Part of a small language model's weights.
Size: width 384, vocabulary 8192.
Each number is 128 + 24 x the weight over its row's rms, rounded and kept within 0 to 255. Layers, rows and columns count from 0. Numbers have three digits each. The size before them is the row's rms in percent of the matrix's.

# v: layer 2 attention value, 384x384, rms 0.171, rows 172-240, columns 0-95
# o: layer 2 attention output (transposed), 384x384, rms 0.12, rows 172-240, columns 0-95
v172 098:098094119176116103124134110123156128085092193131146106111123126141157114161155086144121125157141166095141130128120148100107132140104167103098125069120141162124152121141142103151162183134123154135116165130158095130110120104112119130142158141130077107143094137148113113149134127107141139140
o172 104:114201115159121102124133169126104140158179107147175112178111103126114114113149112102128083119112106124060127117132104152134125137131152122124101129183133147145099110152122102129101121141151143139121139125113125128155124112138159141109133116153134108131127116100138151113085126116134137154
v173 098:180103126119170140125140104130169106177192091112130138110120137143117134152127098108148132179125147165103133159152133120154086099097118094136133103180122114166132143129135114104087121109140102173130152143101123071087114108136149142137121111103170123150101104128118150139106189167161105102
o173 107:088159141128113119115149121131126131118130177175067127166146154109132149081160128109130175160123145160121163130127121111100161158088128145134111139182108105148135100185133129113130124125127123152131094122131105112172137131080147076134138103114122122070141114140105125150153109127131106150
v174 095:087142142150134194117075136128109113130119124172136168144100127143167141139117077062132169144124131145121130107132120134157130158165134131127162117109117117149135094095149148167146087137138079101123090125122126110140135097139100103121130137162170139146137169147134129098167143114124119094
o174 105:098094115116137122136121085151113136102135144120166115132151113154115100131140130169146103115137124109146113141129103117119142096100113091171084086158147131162110142140140101156147108106125115147127109131123115118101065181069146119154162137101190179111126103085125142122125105130095115113
v175 097:137119090144112086146109157149097141134198111111148168109134145122122134111121122165132114118142134143101155148084100137110135103156131087161147146085145132067125148118114123133164093145087139143116099126103098121138144146152139120142103150127142135137142160135129105125095118128125138151
o175 103:093153143123129146138134109118144139131088147122122113160094149135113161130093098084111128173135123150113135176167155079133129134086101141153121121177107144166105169121107120097113150111164143146137125117112133155161133124142110126101159134076087067150172145159189128176122140108138112154
v176 095:176092106176140174129153128120135164134163179108219124114165127142137130145111145153114136137124131146157141117136086119114113081138063082120118114168126145137118087104147131089107131126116091137136113105156084148118132130135102117137142142140091140120129169128137088095146125165126178101
o176 103:179120122102124128129166140135145088105104126112072136142143131103128148144142141138128115139115118116131136119126120113131151129161101135162100156142150123136094115109129105108148129112131137104127144116143125174158147096105136143100163128102190127147157081131146141159110137122135147130
v177 098:110098107118151153153097128126146095168064138138121121102113123158136124118137151122101160134145129113119087132129081130154132155108088141135162147109100101129137135163107108153133110100143092127171128140095086136146100115149122111123133123149111127146134128123114164140127108127161165108
o177 101:110155122146117142093151185157136114099146145122079110124118118106112127169118132119142150156127109143154131125188143138111120075139093139108115145139148134102158137167133138113160128128133119116121152125135138157107127142110139117145094148145114089126138120139126154162185100110090121139
v178 095:157119116148145087145139135133125134138127159057180127127109155102116123141171126101116114128128137103138128135141134104102124111136108131145139147134172081140136133100131166144153139167112157124109141179122100163142179109127120143095094134124119161118129144112131124144158118102128114153
o178 104:178159120125107136129135147095137137137137152119143126149124121184148172104113103158139153142115129107148114107090112121146123130108122099141141137166109124117120151097127103133128198096112138119072118081147125132117119155107148140129121096117132117140131114119100181119132144158104161103
v179 100:135115119126138142098150151122132150123160140121118100158136111096111093107113116143138120156144097149101128188136143121131157102101123158104173121171183124139132100133080135159097150101128107134142111119156123155102117108123121131088114170167153148110107111125059158115105058133143093171
o179 105:114122106115124106127098118128123104172138141146121148134146129134136189146088135155092191115139134103172113076186115164086116118122112100128108106071144074144121121115146126130134106140107124125123134117157121157161152141122138160143193118125150134120125113166133115131140160168179121128
v180 094:154108128128109131122147144104143146120118098121139093125103163122113136078108107180120160131144147164146138109131134149110135119164148152141135118126130173089124143098121180053101149102132145138160148128136127108092167147143130067095097106116146165157098154131123109102163094102129138113
o180 097:072157123117105200145108135101092084116109122123109160117156131136147163117158153150126130145137134109100132168110116104102113125155107120107129125190177113153091133159154130110120120084127170031145078133118140142156114105108125125105114185143091137116122133115118077138149156142077165154
v181 093:138173112131132100082122120140163123151129125159139140160135094094120120110101081123115141171150145172152146104138126117120093137171085164132118136110133128122134126082130185119146141100148146106156078113123134122151133127139099105117172092154174138156115107137173083130152125144157111140
o181 105:150106153109104165161112154092114117118161104149114120105156166142128146137174144138147095140106129105128106077136122139142092124146120118137145131098110123124139152133087142140105102196138089126076098139142155155105128138130137140169116142086117125111120124108160133134101110136157145127
v182 097:114164137107099133096119170141119137083143167155144110140143110109104123138138148150125124122144077153093145105121176085116115087105134143090156101147144183117131129134115131126126127117118141104176137120119119164133105141110148128154200101119178135119121136109168113088098123130092145108
o182 101:111111117129170136149163156142108093082134144095163156104138129156124078103144114141143134125176169144127132102107079138136117139147072120123140123090152107134147165179113122113136111129121146144161137125123138142122109113073136166122101170107161180118156146133111148162143164107107114127
v183 103:172120107143108131132156126144102113132116151144112100158107120097097134136145137118168139124159142139102138146129140146124145138114132149115123164117127105103141132168112120148087097099145129119144157144133097100127098109137140086141144175181175096151116124164082133192114141137134112147
o183 110:109128162129125098185116110135175127138129142114149128160115177126154135095146157100076142118113136107132115097125152108099122114142156064134127139142089085133137156122097111111154148157153147108099164143121095088117152161130162133141149134149129183115150141099118101117164122141167169157
v184 094:112122129127135168103144121133080111099166096124201106153131119115148137129137122093121141126091105145121103125160134085122155128095136106168127165163150098163137121145133133104102111140103143145125149158090136106151147154110140122156108120139140145134131126138137161101108137138138133119
o184 098:112125107121150112152130105127144163152145135133111146110112123137144084117174150165085125108102090124124152101099134150111117159083118202095113069137087104129152164130159140166152121121126144108151141153103117146087106092126161105093152120147113127120137157074143156191091151115141109146
v185 097:122119147097066092145113102164127142167120145150099133129152158147131120179163148107148126171137116136137144109119140149140104137105113097114123124103157103136160126151086135097131161109124113131147145130113178172094102125162140134127143150127143132141143114137127097098127108097127151112
o185 103:076094119167143116155117139127120135092083112121120122133127087138067117133118131139114084135132125079065114138149121120143160153136123164127138120141069093113099108092133120112123120154153163129123138113110108151134151127128105176129145110099160116139131133130101178139169094108135137172
v186 097:143108135139104177153137137109170126094120122133118079117122154092149132148139074135141164117146149121123121127117159130125112120126119117144113131141173152064117156113132145106079148125146147117107184063160119114105130111132132102135154108130114103114108141170121139148168164157117146135
o186 103:079185155121105125151112141116114150147146121120134162122146113141104128101092126093152090130120142143125115123137086088127089144105093177103149158179084153142149107184109097111163121130119134095130106153083106121149198101148111145099160105157150203148172107079101147159084128148167139128
v187 095:135110135127133153107129154119135129132135142128111134100131164161157134133135136128148169116150109092166139120127099185143117120157098128109099154119076166133126051112098134101102114155136110131124148142125120174118117121132109106165141114128118135134171132127116115098182137068099146146
o187 102:146107140167122140098134054129121082088094139080132123086140135086126129129105097114115101134109160111131128129122114146152108120149146166141101134160129097119140109158165102128133134114124135097155116152134145113161134137126118138166129154129156126128115160153129152153101098172115159104
v188 095:140129135121114139131135122187138131134112160077154126091112129139134147147123113142153143109126087140125131133119141105096151106108099145141185142148165156139119082132077190158138181172130126127189123122149079097147098096127127136121122060130077116100126119136104136116137149136157113125
o188 104:138123109159167140097105102100116134156127116135094115137149120194152131180067130157124102146137114155133165088163138135123075148125136090109099108109127146191132127118151081134144116077144102110081121144099129114125115141097098105126119099129085169068114144122126142139133125101060094110
v189 097:118120167127113137133128120138076120092159116100133127156087092109148107138151114084137098079158144130119116135128155096099131127159079071165130147143124139129142102141176096129121149121125157135113170117140158127160109165121068079109144125156114158142115116113136094068132116089136116150
o189 106:146119091091076131110103136151116126094147143126140145077139138161134081138082114144105097122117102142107119119142133116162127101115107123155155089118106156153167178117085108113162089129095122103103117124132131140133110131128150133140133154142154160128140127143131138144088099119116177169
v190 098:127146097134102130161187131172131151128123122109110109110063074148157142120120131132093139142131117100116094138107109089139136118146128110118154150111131121074115127137112117154098131097084111082136132123086125108102138140094134127136127128115161158116123117103164128115149110086126152133
o190 112:106137134079114103124111114143124125157127145103121109111107143174134096169134169153137150158150111136111140122090161122114151102135134166144116132184118108157145118128161145110134122166120156186119144161126103128114099112115190144142107115173106107102150133151134162098117104147110125132
v191 093:097139178147115143170103122128141136133142140163102146139094181106132142143164114127110122152144081129131084148119131087136128146147123156098144124118144131115139122110122095099104120192161166120117188114109128123131154132133122112149096116138071113117097125137148109121151158146128125149
o191 101:145142104120124125133085126146118097129105130138122083114112157141156158122095134123120099141141158121069140127156092166128126090077134126150147138171130126128122101161157123188141128097064118090165152172163086137129131143119138159124142134086113145162140158058133157129117130104163120127
v192 095:173156180097129127133118134125170123147110147122134159153101121179144141148111113120112176127091082166146098150138134111133170144139101147150141102112140123177095130125128115107142089112139115131135108120118125096163127111110128073152163129123182119133150109148128071104120148143131141126
o192 094:144150125097145124099105091147121126118062124109135127131125141110120102124153099162153176121107089140104129093125118137161133087101151112126150118107150169099136080156119104154156155158118137113146160109103135167091099152152154148144101198121129119082076140131126193120108113140103140134
v193 095:127074111157155129146136111083188127136133128140095136089136134106140125116129121125125131133100146117122159078097107101141149118133120115147118093129122124118134107119177096121113128167160112106102150093117098141165162146130109127156143080133099132139094145125099130090142118174125191141
o193 106:146131141115112122106111142114099121076123135096097083165115122095107158196116148124148122126108120125132153141142105160109119132151090164105167159122124134142048179119112160150133134068112148125166131168124132165117136132134130156165078092137159109150091157128120120151113121085124118102
v194 095:195108094143092110143116162144148099156143134117166132095108120142132132129100145145118134097093115134165121100125100110120114119122142140126091127164100183165132166095102152108140139139149129144137122164133128136139150134142103147112060098125093109098102148147104156124145144120142114119
o194 104:116186125142129143119175066116074136111121162168131121154146095105164128173148122120142118124128105120115121114128155145125154085127097116151135111143119057104134125095119101164112133116129132137144123115153134133125105107129114130181153121112141143137124109146132133150133090137157123113
v195 093:110122098136183145118137140150140131067145134138097158106086123114143127093167122137130114148148156128084118141115109140148111145134130067132103146090090109102101090166115093138133103112117137115104136098148157122100126092186115138165151150123135123120135131148111169120065135122105143108
o195 094:120125174153147127126156150140113106158138131119136126091093163157114097133101141118144104134119157084126164123163134154156161137135147152175140109120157136078101132130146131098119130099107130125110106140110170120154112153135182111098187116105106123123139075119119117133163085154137152123
v196 093:139126098135141172130127095123122136126111114141132117162124127127124132162118112102128136119116175129148144128123091117169154104159138172135144154074130119168154129126142132119157132123108145108114119098168160106115142188120129094175104140125124154142129154126131114102159117148158131142
o196 106:126147113119087148157135118162124119108148112126106155096111165164134139097132142142117125115135103095142110112132144092085087141148158124138142132148133139115104130091138192160160123075108096162130090089126130132093122158105106169127141073132126136118123141106106116104111145121153179067
v197 097:096094111123129129147172147103133130152148117103122125111118119134095129119127130169113104101089129145143171116181093119109144121163116140097150095153122159146123118108110156088090118139175129135124135104081093168132121126140120135068122138158074123105135151135123133160138071145123176131
o197 104:142163143134137156110095162095108120133105139137162146122114160159124120132152133085141155149134103123097129104141121108152134118105099110160108155143161142106163128135126124115159131133115164106141106124120095138156128122129133116125122115133149093137072087097116155140157145125119140108
v198 100:130100147183122142111095158182122154153121144127130098148148185116145092110114121137115138143123165163114145117137133151111118174112145131131154169126117101144176106076137122110103117132119101176133139145081085136080107117139115124125157144148117119114145124093132143165170117111113125141
o198 107:120114122176128139123156141102129104118108163116146182104147082103121152127143125085132146133154099127141127135108097097155127109173113082099100098087130106119087152137131198109161090140116159111086062147144148134128147181130162113141084104124126144102147143108093109116166147135113144147
v199 097:103126141106117081124102179132088142115119132137108128123107149116163150067097092119109128157080130132141124108120121112146129114118138163105161132091126173158163148100180104107098150101114133152118109121138122146132152129117144136156174123136125157107116167148144097104118109122142139181
o199 102:110158140168111155170114143125131141140118135088159096084136106105098128110154151136145105121147115148113114146121118172149101140120136107142119148138109094103139116201149129141116125131162112146128140111156107113103082140130132134109104156110109134125114125132121152101176094138097125098
v200 095:121140124162130160140126169176117113149187104163126116122118145152136134105145109098154137103118144150180102124116107144116127146105179153144143104130099165133117132148147134151132195112104099144159114095134129085145162126121152140145125144114131101140094133133112140104115143127133097093
o200 095:079145134133128078106123093149154134123101156154144152118107138128115092145102126141162126136099103138092189158145152127134163123088145119133140171117095126151129128103120084120098133097157129168126152182100150103120128090109091125116193120127141117119162116127083087137127132146130116139
v201 098:115122138132146100108143154129115160106071129123167115122108138148135113129122189117129129139137131143093122137144140098157110143117125139123139144080142131160106102131157141127110115138102106135141093096102144128139136112148104107091142163153121148110143090130121105108118091139108172208
o201 108:125155138150131168127094118106126119176129134143097156119101146064112149103125121149151142154099105145135114177140141131129108139134124087140077074154177118115113148132137082144136126122122159161094112109128155159122138142136150150169117143117147088146105140139107156110157159120108093136
v202 100:120085123130132096163164129118088119199115121127140143163135159106132121133112082121119103121114065154139137130099150114097124143130108146126155160148118089146155094123092134154097139118136133161096129129129121160118117132120096091125114138117141147083138148121121122124113121134167136148
o202 106:142133151100059124081139103141104131132115168151117105110137108168131157111121135128133126099133115137111107116136135178132181128137146074138127087120105141155165125158106145116145111108138114127155075127157117090123118152135135113131128137097090134128127146190096138128136104120107122175
v203 099:158138141104113061143125117065136123099152138151166157126169132114117141087141165131111149145152126117146113130123143119119092101108124127120106113119126164159150116107149101092148164159117155147117160154155136151160139091136119195138123144123121097124099104146131133102148148100103106109
o203 099:109159095156154141175126173117128123134088139101159092101108108158126164147125082093118132165105129129112128093112106120169158097130111101128089154138177135119088101161134111123081128152110143114099125056090149138093130127086149149103166127154126127141106104135156145124115117124155159118
v204 101:149093154143139145135082111163145081132167148151113090127100131131119107144161138128162093151084143080118099114168084177155109122119111074158136148113106134079111129106134126097128119120142111116127149179152150082177124112115112143152121072131163118136171125171141162151156130121100115132
o204 105:097122113125161131109160176119133132145103120128118190163135138157123133117113159106120120148154137135144166138114125143141148118145141153164079126052150160142092135135153106150123107181118146179101142112102138107127135162128126146125107128094094110121125175089120063095092153118121106115
v205 094:126149117116092145113114140148097132155127157185116109111082127115137137105114113119191190143114132149140145156133176142117159092145146144125157127149104117113097117127156161161154144099117101119144156068105116120079127134142165100175138135112109162096132113097094102130079135145108121124
o205 102:104118164112140120139133113109127171159097135104170132106137126167148133118141123181140122130146156147141121179133157100101058140139111120155142115116156137143124161153114089121116091189128136096116108196131100130174090150105137115130135119100127166149112132138133155174092169179132126140
v206 096:116100103095107070149131081151146121171183135134182112123180112138131153120103132096092142141112124099117139135123135113098119145130112071055136120150153121094135152177109131137125187136123146173116081084114109175124110176120120126091173125095118166141128120164118143125156131109102116108
o206 106:098145118098167154128155135099092140122109148106130138146093141126124143116099124145142118167114109121151152123114107105132177138150122141151090171173066108132128135126097157109136090130173155143118143122101142140098156112134122101106148109124125098140134126122162187113144130109088127159
v207 100:090129109131131136122133088127137109124079126118139112118151089144155123100085096117074111150128117146093087096118105118127138126155104070143115131090101125131070077162155100184138198145111123156144113105117130165148099167119069133126134114134119155123109107109121121104124129089121198143
o207 105:164118140143127164139099143180110145118121142149147105169113104099194143118200123135177128098149128148151133148127154129137106147125117129090147142114122114151154183095114119136142123131101140087134152161138156142135135106177151126141117127095166065129124093138128109135152111136117125109
v208 102:171170105099148107154131188124140106141126138087103125112111171110164142146092101174109103119069131126137115107103156139189136103109135153127134068131088130168145091091115127089136144139146079125112107115099116175155160124142145125112126086156128112131129098112196116136147121154116180140
o208 107:108112141116153135100173139105065168126128132124127132114125116117089112139126142093159170105111104134093056088121125155111115141069111181133117145132113109131116133130167147145124134104110120087174092185174122109146100107138116164141093108109109124152125158155105147104186136125169130117
v209 097:124141123097103111118185125130151139157093133166120152138127112148133112110100114167123137126124081121148151111158098164068164088133150191125176108137125133130120128139096194172123162121131086120098131094149088116113148144103154138142129144111125148144153166149097098140141101119170186119
o209 104:116129180146152115163105110178112113112136136071110107089130099131142131123125147086140159137111139121072133141135126160140129147150134086126150162099150123161104144103168100121126126121116162157170152151122148146122078127145119085091094132152116141159107124120139125091122119140114139161
v210 092:131106167130129108120082132095123177135138136142131167143122151128092128127143097167139149158090069131069097134160155115121098106141142114097142109145126109099129103079104151141135117118127121146132172124119103169091152132102099116137156179133136133140126161108125107109121115135103104134
o210 105:142080094117114132147135082108157139136127147090101102124176130129146114135144147096132124125145139127124127106105096164163130108191111171115138130139111127169119107185132147144110123150090138103091106123126145171123119146140124105108133108133138154086139154123089156099100142116171100111
v211 094:116072087178107155127145174126127145089074105150175110105165139131136074148157129112137134160140118152120140097118119098131121134085119155151108151085120072138123104127107120144150128153117140129152151119060134128115151126154124103143176126107119102094106122106183122171142180129103141109
o211 098:116151099113150124115183158084109091141099143112073090125093121160106083098132147130157099106146120114105126124175115133123133157109158182128120111096124156140146138094156136125176117127108137107142098104109158106104178105103099150142132167138145142143165133140116138124133137150183112114
v212 093:097134151182120139126124130104119143092121155120117131121157146149169115116170129166137161127147098113145127165110139110100164118124147138122104123112133119133122109097121120112109168071139128183081095131125105158100119145132104093146076135129127140157142121129128120158147153122139145146
o212 094:112152135083145149145153125150130155146124087142156132091131107103069132125078120144085104097134117106133119088142120108119088156147116161116145090125109150106078147130154167150152118158115113082138107148159137173152126128112135121118117117165135122095136171186129111108155162168108100142
v213 097:175139125136137127152172159161110169169090098142154125101134152140129106099105145134123110129127149111113133135129137145075126119114135148102114152121110104118118094147117163136117079151140173128099158097122131120131131066134137109077114111137120093114130123138135164156119117108177075115
o213 108:155091116131105074135164118125094129102134077114083072091144126122116126180171142146137151134130137113087077147117126140165149136137132125104149102123128128150137125113129061117169098161145138141145105133097071127133123140156123107110172133171066128171124103129131155119160135108100119111
v214 095:116113144187124113146120135098125154124139100140164135122156124117090137123110098141139104135150146113134137137169128094120106088157077099155135124132152127157104117113169152145090133142149120120081132102161097125153187148104066151105129117162143150119088126141142097134145183154128135152
o214 099:120150147090124105113122120130146110119123143171098110121112140144122096116164135086157131134116104125145145090119130143143109144099147137147150156135138128116129113109146116136105120148136129144168112130154167143125100130139117105061117132119116109117153125138112157126104152045136126137
v215 102:117139127158132107122123125162091139138190121150139121141174131151109109143116088110102165123141124138081099117160122151102118103153136142146142111133114145099129112113122135107131125119158098148130145127110087109139132112098126159118137106132118105115126156124139118124138130146124182113
o215 110:159139126123148127126108155172110158129128163121100143093139126094120115170188151137133099111125145151133144125094105120137157110170130109100094147140106098172099114160103106130103106098134122113165082146146159124149087128122117136148125136084088155118145138134133087174086161069121133089
v216 101:131096143163150160143134111144127098156162126094138101121132066142123103134139128072172134143125121132123132102141115113087115153128117152118113095135127102126107145163135110134127140105118114110108094135123133114137145157113113133138126147105142137119098119137116151084122151159127124147
o216 108:154169127103085121120104188124169117130107155117129138137122140116111192141126126117130128124105116164141124142107116130146146090121141136138144105141187145127131087129124142124128093116099119144116177156128118135144143140157117120123154134103129107121152092102140121171155125124156143092
v217 098:149119151174113107127152114181131149089168141070146168133117118137107132104084136152101174053107123107101123154096133102149113086152094121165157128120148091110098084114130115084115102109127135108121116087157128121134104138125101124147099122185112163143124158129152081163122120123140157088
o217 105:087087146107149104093135127116122163129124132158084108124134090103128108141141140120132090137113139115163135140171144140083138160175161154141138126179104123106099149158127129151147139136161078152196121126124142140088134156108146140088127120142117137104154151119092142109127152129154123170
v218 097:105150138079149110094149144124120142086148101162138136135131121126106129151166127121104101161170127105128105137147086111116109121127129171175140147098106130154119117144108151143117104104101146109152145173103118135158113121141125132138142112150217131165131113108116146148136122111103112102
o218 104:128111107141132118148122127139155084134177130097099126112079126113137123098102090119090140153134106129123171145130146167109122085128127115130130190083159131132141115110165126094130145167122120128124116126169085153092137112134114136168151145071138152117138168162137091142135141146126153122
v219 094:157147174122110132105168123165118068130137124136151144150167151091119118127114111105128147113157150129123112117187152112094121103134134113140091116105122132129091137114133135090144133125185115127117145142118159137161133158111130093129146139168147140140106115089114125118132088144123113151
o219 106:136125101125117160109124135093142127124154120126099135132121138102153099112136105144118119110118102129097136155161156137148112138151110148110094137114101111166130141092131126172133087123117170140144097139135129146091137118174143120117137142095145095187127128102126120152098103132128154137
v220 094:149142128142132106120133112103092127149141190116137125102129131134142114137095141144127100124071120116115087128094155149116097097121175128100188161108122128142135140115127149160111139152113140140146144179142178189078092152154117139125129172090098128113127157137150107129109127133152139148
o220 104:098100151101108165135173139150106124126152095162117162124136126120158145120130154110126156133144148128090132110130159144135139117136138121087088108135122123135097115132140167113150120109083150165156125120168078117134122159135155146118118131145120106176122153110078151120143126116164129119
v221 098:178157155154157113128118156144104178071155173086143139122135087102130146101107146164181128159108150121104115140121136182115109137139138112127170135138119144147095105097129122127118140110136132113136130090162105168089110129133115189121183150126122121075103163128151124128030148169137134158
o221 108:134079156139141147124167122146132137121132108182127094117133158169132084145189103092172125114152134112112121119142143138117167149131111155166105149115123141088151117188129085130144127140118153167110150121116114102134138167136156107117098114094131139154150119173160162131150167127090142142
v222 099:157105128116138115116140157146146152134125133147146109146209151080102138110169131140121100142134070168139128125129111101115151153108149161113164126120096147120126167120170184093110145162151146125127114127132162068111087121129097128151135099164152135113128117135134142106139132102118137133
o222 109:108121106126172140132100111117123121137071072132131140089093138196102146137141116083151123135125145148136155127155097132105117157138132132122125103121109154138120100156147132107115085126178093135138109138162141126121147176121115178156092161081163101152088094084149113137117076107134145102
v223 096:160099167137132161162118125102119137115114095133155145107113156125101125087121135186149119108138137130088107111158132089135123099153172162129098127130123145155127143130128100113122112081118109144112110098106083163104125125111108141109179134162138121131115137129166110111080143129165160140
o223 104:138114102126108108108134144110174159148133111123127160155130124116097112105102153124149123120106125102128113163141132124118105151124083107157124110179138126131120108148134172089145117140123104098150144112138144115133131115154152146131136084135131172138126121166100137114143092087101161116
v224 103:148128129118156140118118167108098151091085104117078094154099135104112140122158054150144157146109113139110134082120127121102122122142153142137119126107156140134097169116139136087127128109150134147111128089091127121113166104130125125145125143153127116143135145111092143140148163116141078125
o224 111:069073107138089104116135102136143139123135141103126154121138119119105167136106109122132122156119126152135109104128084131128101125106103116162176099111080087106122125149133107145103128111145157137079153127165117115108154119150110126162118101111095133136142109178144129086120132137137118120
v225 094:121142131148131145128106132148116116163127122166122135165130177104116121145123145120149122146118093140125154133177130109127085133124169139072130126105130143127138122150113108114146134109141126137105151134088133083129149106133127143131152120107162111119137096124133126111153193143138126093
o225 102:133172084150144125104105123139110098143097103102136117113111136124166202140127168076121150155127150105105148146083114136108126186138135076119121118120120106117125110115118169130129082113130117135123124152153124148091136132144164170131155169114140173116126118111133116141128119141131067116
v226 098:115165125143088099121143141152103135148126130123082115132126134143142119142130107189110140114133137141125137177175139129157113090067110131142157110157119145079099177128113141145140126093146148106154175153099111108121098104113161133154098151114078113119148103071129131166089097129154141112
o226 106:125132095130133111126094144146142135154116159110166129159101121107107171114144125159161142153115121106136082128112124131135174182167133161129122129125107145154159089110128110092127153145094134126092145151100129115122112127157117137125114155121099090126120122138112138104079096108144128120
v227 099:077139108107142131126112098118135119104103166161095205095132118145159146104126100149121125096126127117131124130153112134134166069118136130109172130148123085085111178096123139159154102116130160122106099167094116126141140119143160114132119128144156140191124144152159124140113089145131168143
o227 106:119148157133129154139125144110163126120136139112131097211149127101082120107160152118145130123150142108125148112131112135082098169095098122120102113125124154102127113147116098136123106110160162149145136077149145116131127175156133116094139115151141097112074090125145125148115152136119121118
v228 100:144170142161139124130149108111138113141132118143107127114151161165132138153138136116127138202127156181107116133092163120108118147123121091153108152136141107099102126110132094149126066119152114079124138103186133144144106122106128100110124102103157181138124136107144117143096085130133120140
o228 110:129123132105171152107119136181133170107170098100129132126158109130179093097148119130166117114169120112139125171091133160121109115124160164094129108124141099085134129163113149134141143133116106166136122125103117080154094140140126142119124139139122073127099157119136128104174147153096138148
v229 095:144135106134133087100159139117143130115148162144132134137117114119145129173124114111113096167107096144152125121125131115073121139156142126138130139111139121154137098114174144130131098167112108145107088130201129125138146115106101095120076150132090160144123132105126148139144109157145169152
o229 098:135119153110118131136108111164161105135134113161135145123117162175145130154115145086103123155131105114146145171124119120126131153133143103135139133155110105144139130138113112125081139115155100159149159110136150130118127122134115121128127100150079053143129059100134105124118138108119117099
v230 093:138112139121081117142118112114147087146129073128163121131141120125149139124126170169157135143146116115131129147104154118159164133169134179106100088121111146154119129109113121135095125126136111110142130062125106165115133124163102117150151139134129126097114115127114172157145106120112152114
o230 101:122186120132147096173115117147141151134156185120130102148114157091142143139128125101125136110139153108116119067143100112154134101117107095145139089121162131137096175120144165115124112111113136119121128122127127137146138099082098134131160146165180128112120126125084138108128140126135146125
v231 102:120098168072109102129098127169116134160100089117144134128083143122120145071134121144090122079093134137097150091124111123130106149129110107099128126146099127136170162127133154095098134136120113142166108109083112155143112146131085155109155073155149156161120136157161134133108093105134175139
o231 111:076146120139103146103094138087126095067116093172135095119097100104148172150141171121149156125154142123129106174132126120101124137141140159111109101092131124132110109122124097145126106108092150096133127167137166114085125117096143135153129124074101107130104128113100137126129154140094130090
v232 094:120173118142144125122151144128113170136122178132124134147114128090141144127159154154120173119121130133136131146124159116127130110094171145146155134134116154095142142119102164113117145112133158095151123112121109085091106088137121159132140117118133128119188132146141119132118151099141112126
o232 102:123088187175141143104114112108160127172194084129181111115125079142076134137127122147108129098136130119111140116131119136104129182120169085080121149106142124128136162168099115131130142144090082138134098113115133120142137087099129078099111109116113139139123146163125141133114120130124138165
v233 100:104135183129159115117148139172122154078146125092151158065131142142109122115150122097111161189158106148065112126116108140143115106110083134139153126142119118147142091150129121167085132111117087156136113111132145126131141111134121117134205126143143154136111112143118158109129122093130156114
o233 104:154140105193147130134124113146165113157112104130130098143112137088156079153075145106161134113088138143134135161102111129122173115115173142110127153121112136141122140118112103106131100157144138129093141122126140123147119110096147139115164136113128138128137109170101091102128098115073120161
v234 093:137134143128141098113084153115103120048151120099146150113129147145121128125169183092124164072152153109106091152159130106140163106136111099184159100121176154103103153108117158077116111117127145079147139145153147109133135105115124162121109106159156135113123110163111122098121081098147092146
o234 095:167101092163090115085116111132131149139104068152183132130103123118151147176116071174130103143160106115157150134107177154132089110135112135121099129134120117111145135142121054138160157157126153130133084065125102085135111102136168137119139151136107163125131151152152108137123167118095122150
v235 096:143090072122102099129187120147161140120136105155123126136127190142137130122139129197157135103126146134122153124135119091077147119091134125147148134072169126115089126087113187113147133081136156130091128123116138100113093128142129110159143140175135127124132134149131105158149075141141130131
o235 108:151119148162139128176127128115150128164122121096162105094084095145148137109133122094155111152190113100136160120152154133140083119139084081105153129138094127128152133109101133127158111152154094121133145155147133135070125125144095120140176126117142164128108118132136133127086154126127115188
v236 094:149066163136110166124120086094148133111110094103157114150099102145109135116110133148125064099099077152103122120163102104104167095137126116135108137167124146092111154065116177136178181153133145135158080121151121121141125136141081128144138145122125133132106123145151081106147152088133126106
o236 101:111151132105130149137130112160104128124070174123096121115104139117156119091098117103111176113136143179143136161105100149166140138143122118102092149148148095142102111114193082120118104124125155102088120116121098118125154108120114134160136100114144111115125102110120127135112139160127147135
v237 096:102116126142134119144138117115072115120130175155167142108143130167125142145138140110102144148147134149077123168168116105127128108076123126187162108144105123151165156083138138122124143136138167141173125152166114088148116136138112137107152108133110149162146160155160147105130128135142131129
o237 096:158136116126112155171115124074174100112154090139097098141075112095124141155176113111128116142107107161120152088127091143101160101135126074151085144103118105166148099111127133131118142081091096160120141093083139172128157136102132118177102128085137157106108098147128110175096141162099130173
v238 097:147119126113115126109087124139123126093119093157131144109145155118149148140150123156115109199073093124185152139128117117114155123106102112131129119149111079095110152173148109151087105157175117129151144100137160134132105117145101129127164126092114106153127124171180164148139128132104114113
o238 104:134116188122142132163116132123149095119103089063098116179123130160120112148133129115151111091148135117101093084086135142186084120126151121149116149096148179098156105078126125137165145147122123114119104141135151141134148130124154107070133131135142156120094117161105100099103102132167111128
v239 096:179168150149106142142107090158102123139162071095118151149133134123117133132110117136130159108143172135187104145127156131158101155150148074166075123089094149173140121131141123098133101095165107114134117164132174107156125146123113110144117113112086106133121145126163115095121114153141163122
o239 101:073174143137166140146114124146127123110124112106098155133159150110191074113111130089098128117115145096123143142138147128145179102093137114185189166139139157109148133091163147105121123107113131118136117118128114130118053084084145168125132129099105135146138132087086080087134112115119152097
v240 096:120074077138127149121134155155127137102141117120115153121133148129143141106074099107128131141094155122130137129157117165122147084105151134161145128138105139130132135077124141101110157102140133117161133073138122108099142131113110107160082118116140124173109120161145147139148176138087121132
o240 101:117180172151156098144117105103126117122148146150141074120125100126181128112124152118141137140131108122155177134090123165116138093112175144122096141122105130119083137121136109127138131151105123163084134141117136128128139148182116125119150105143159133099155144095113079172123167133159126091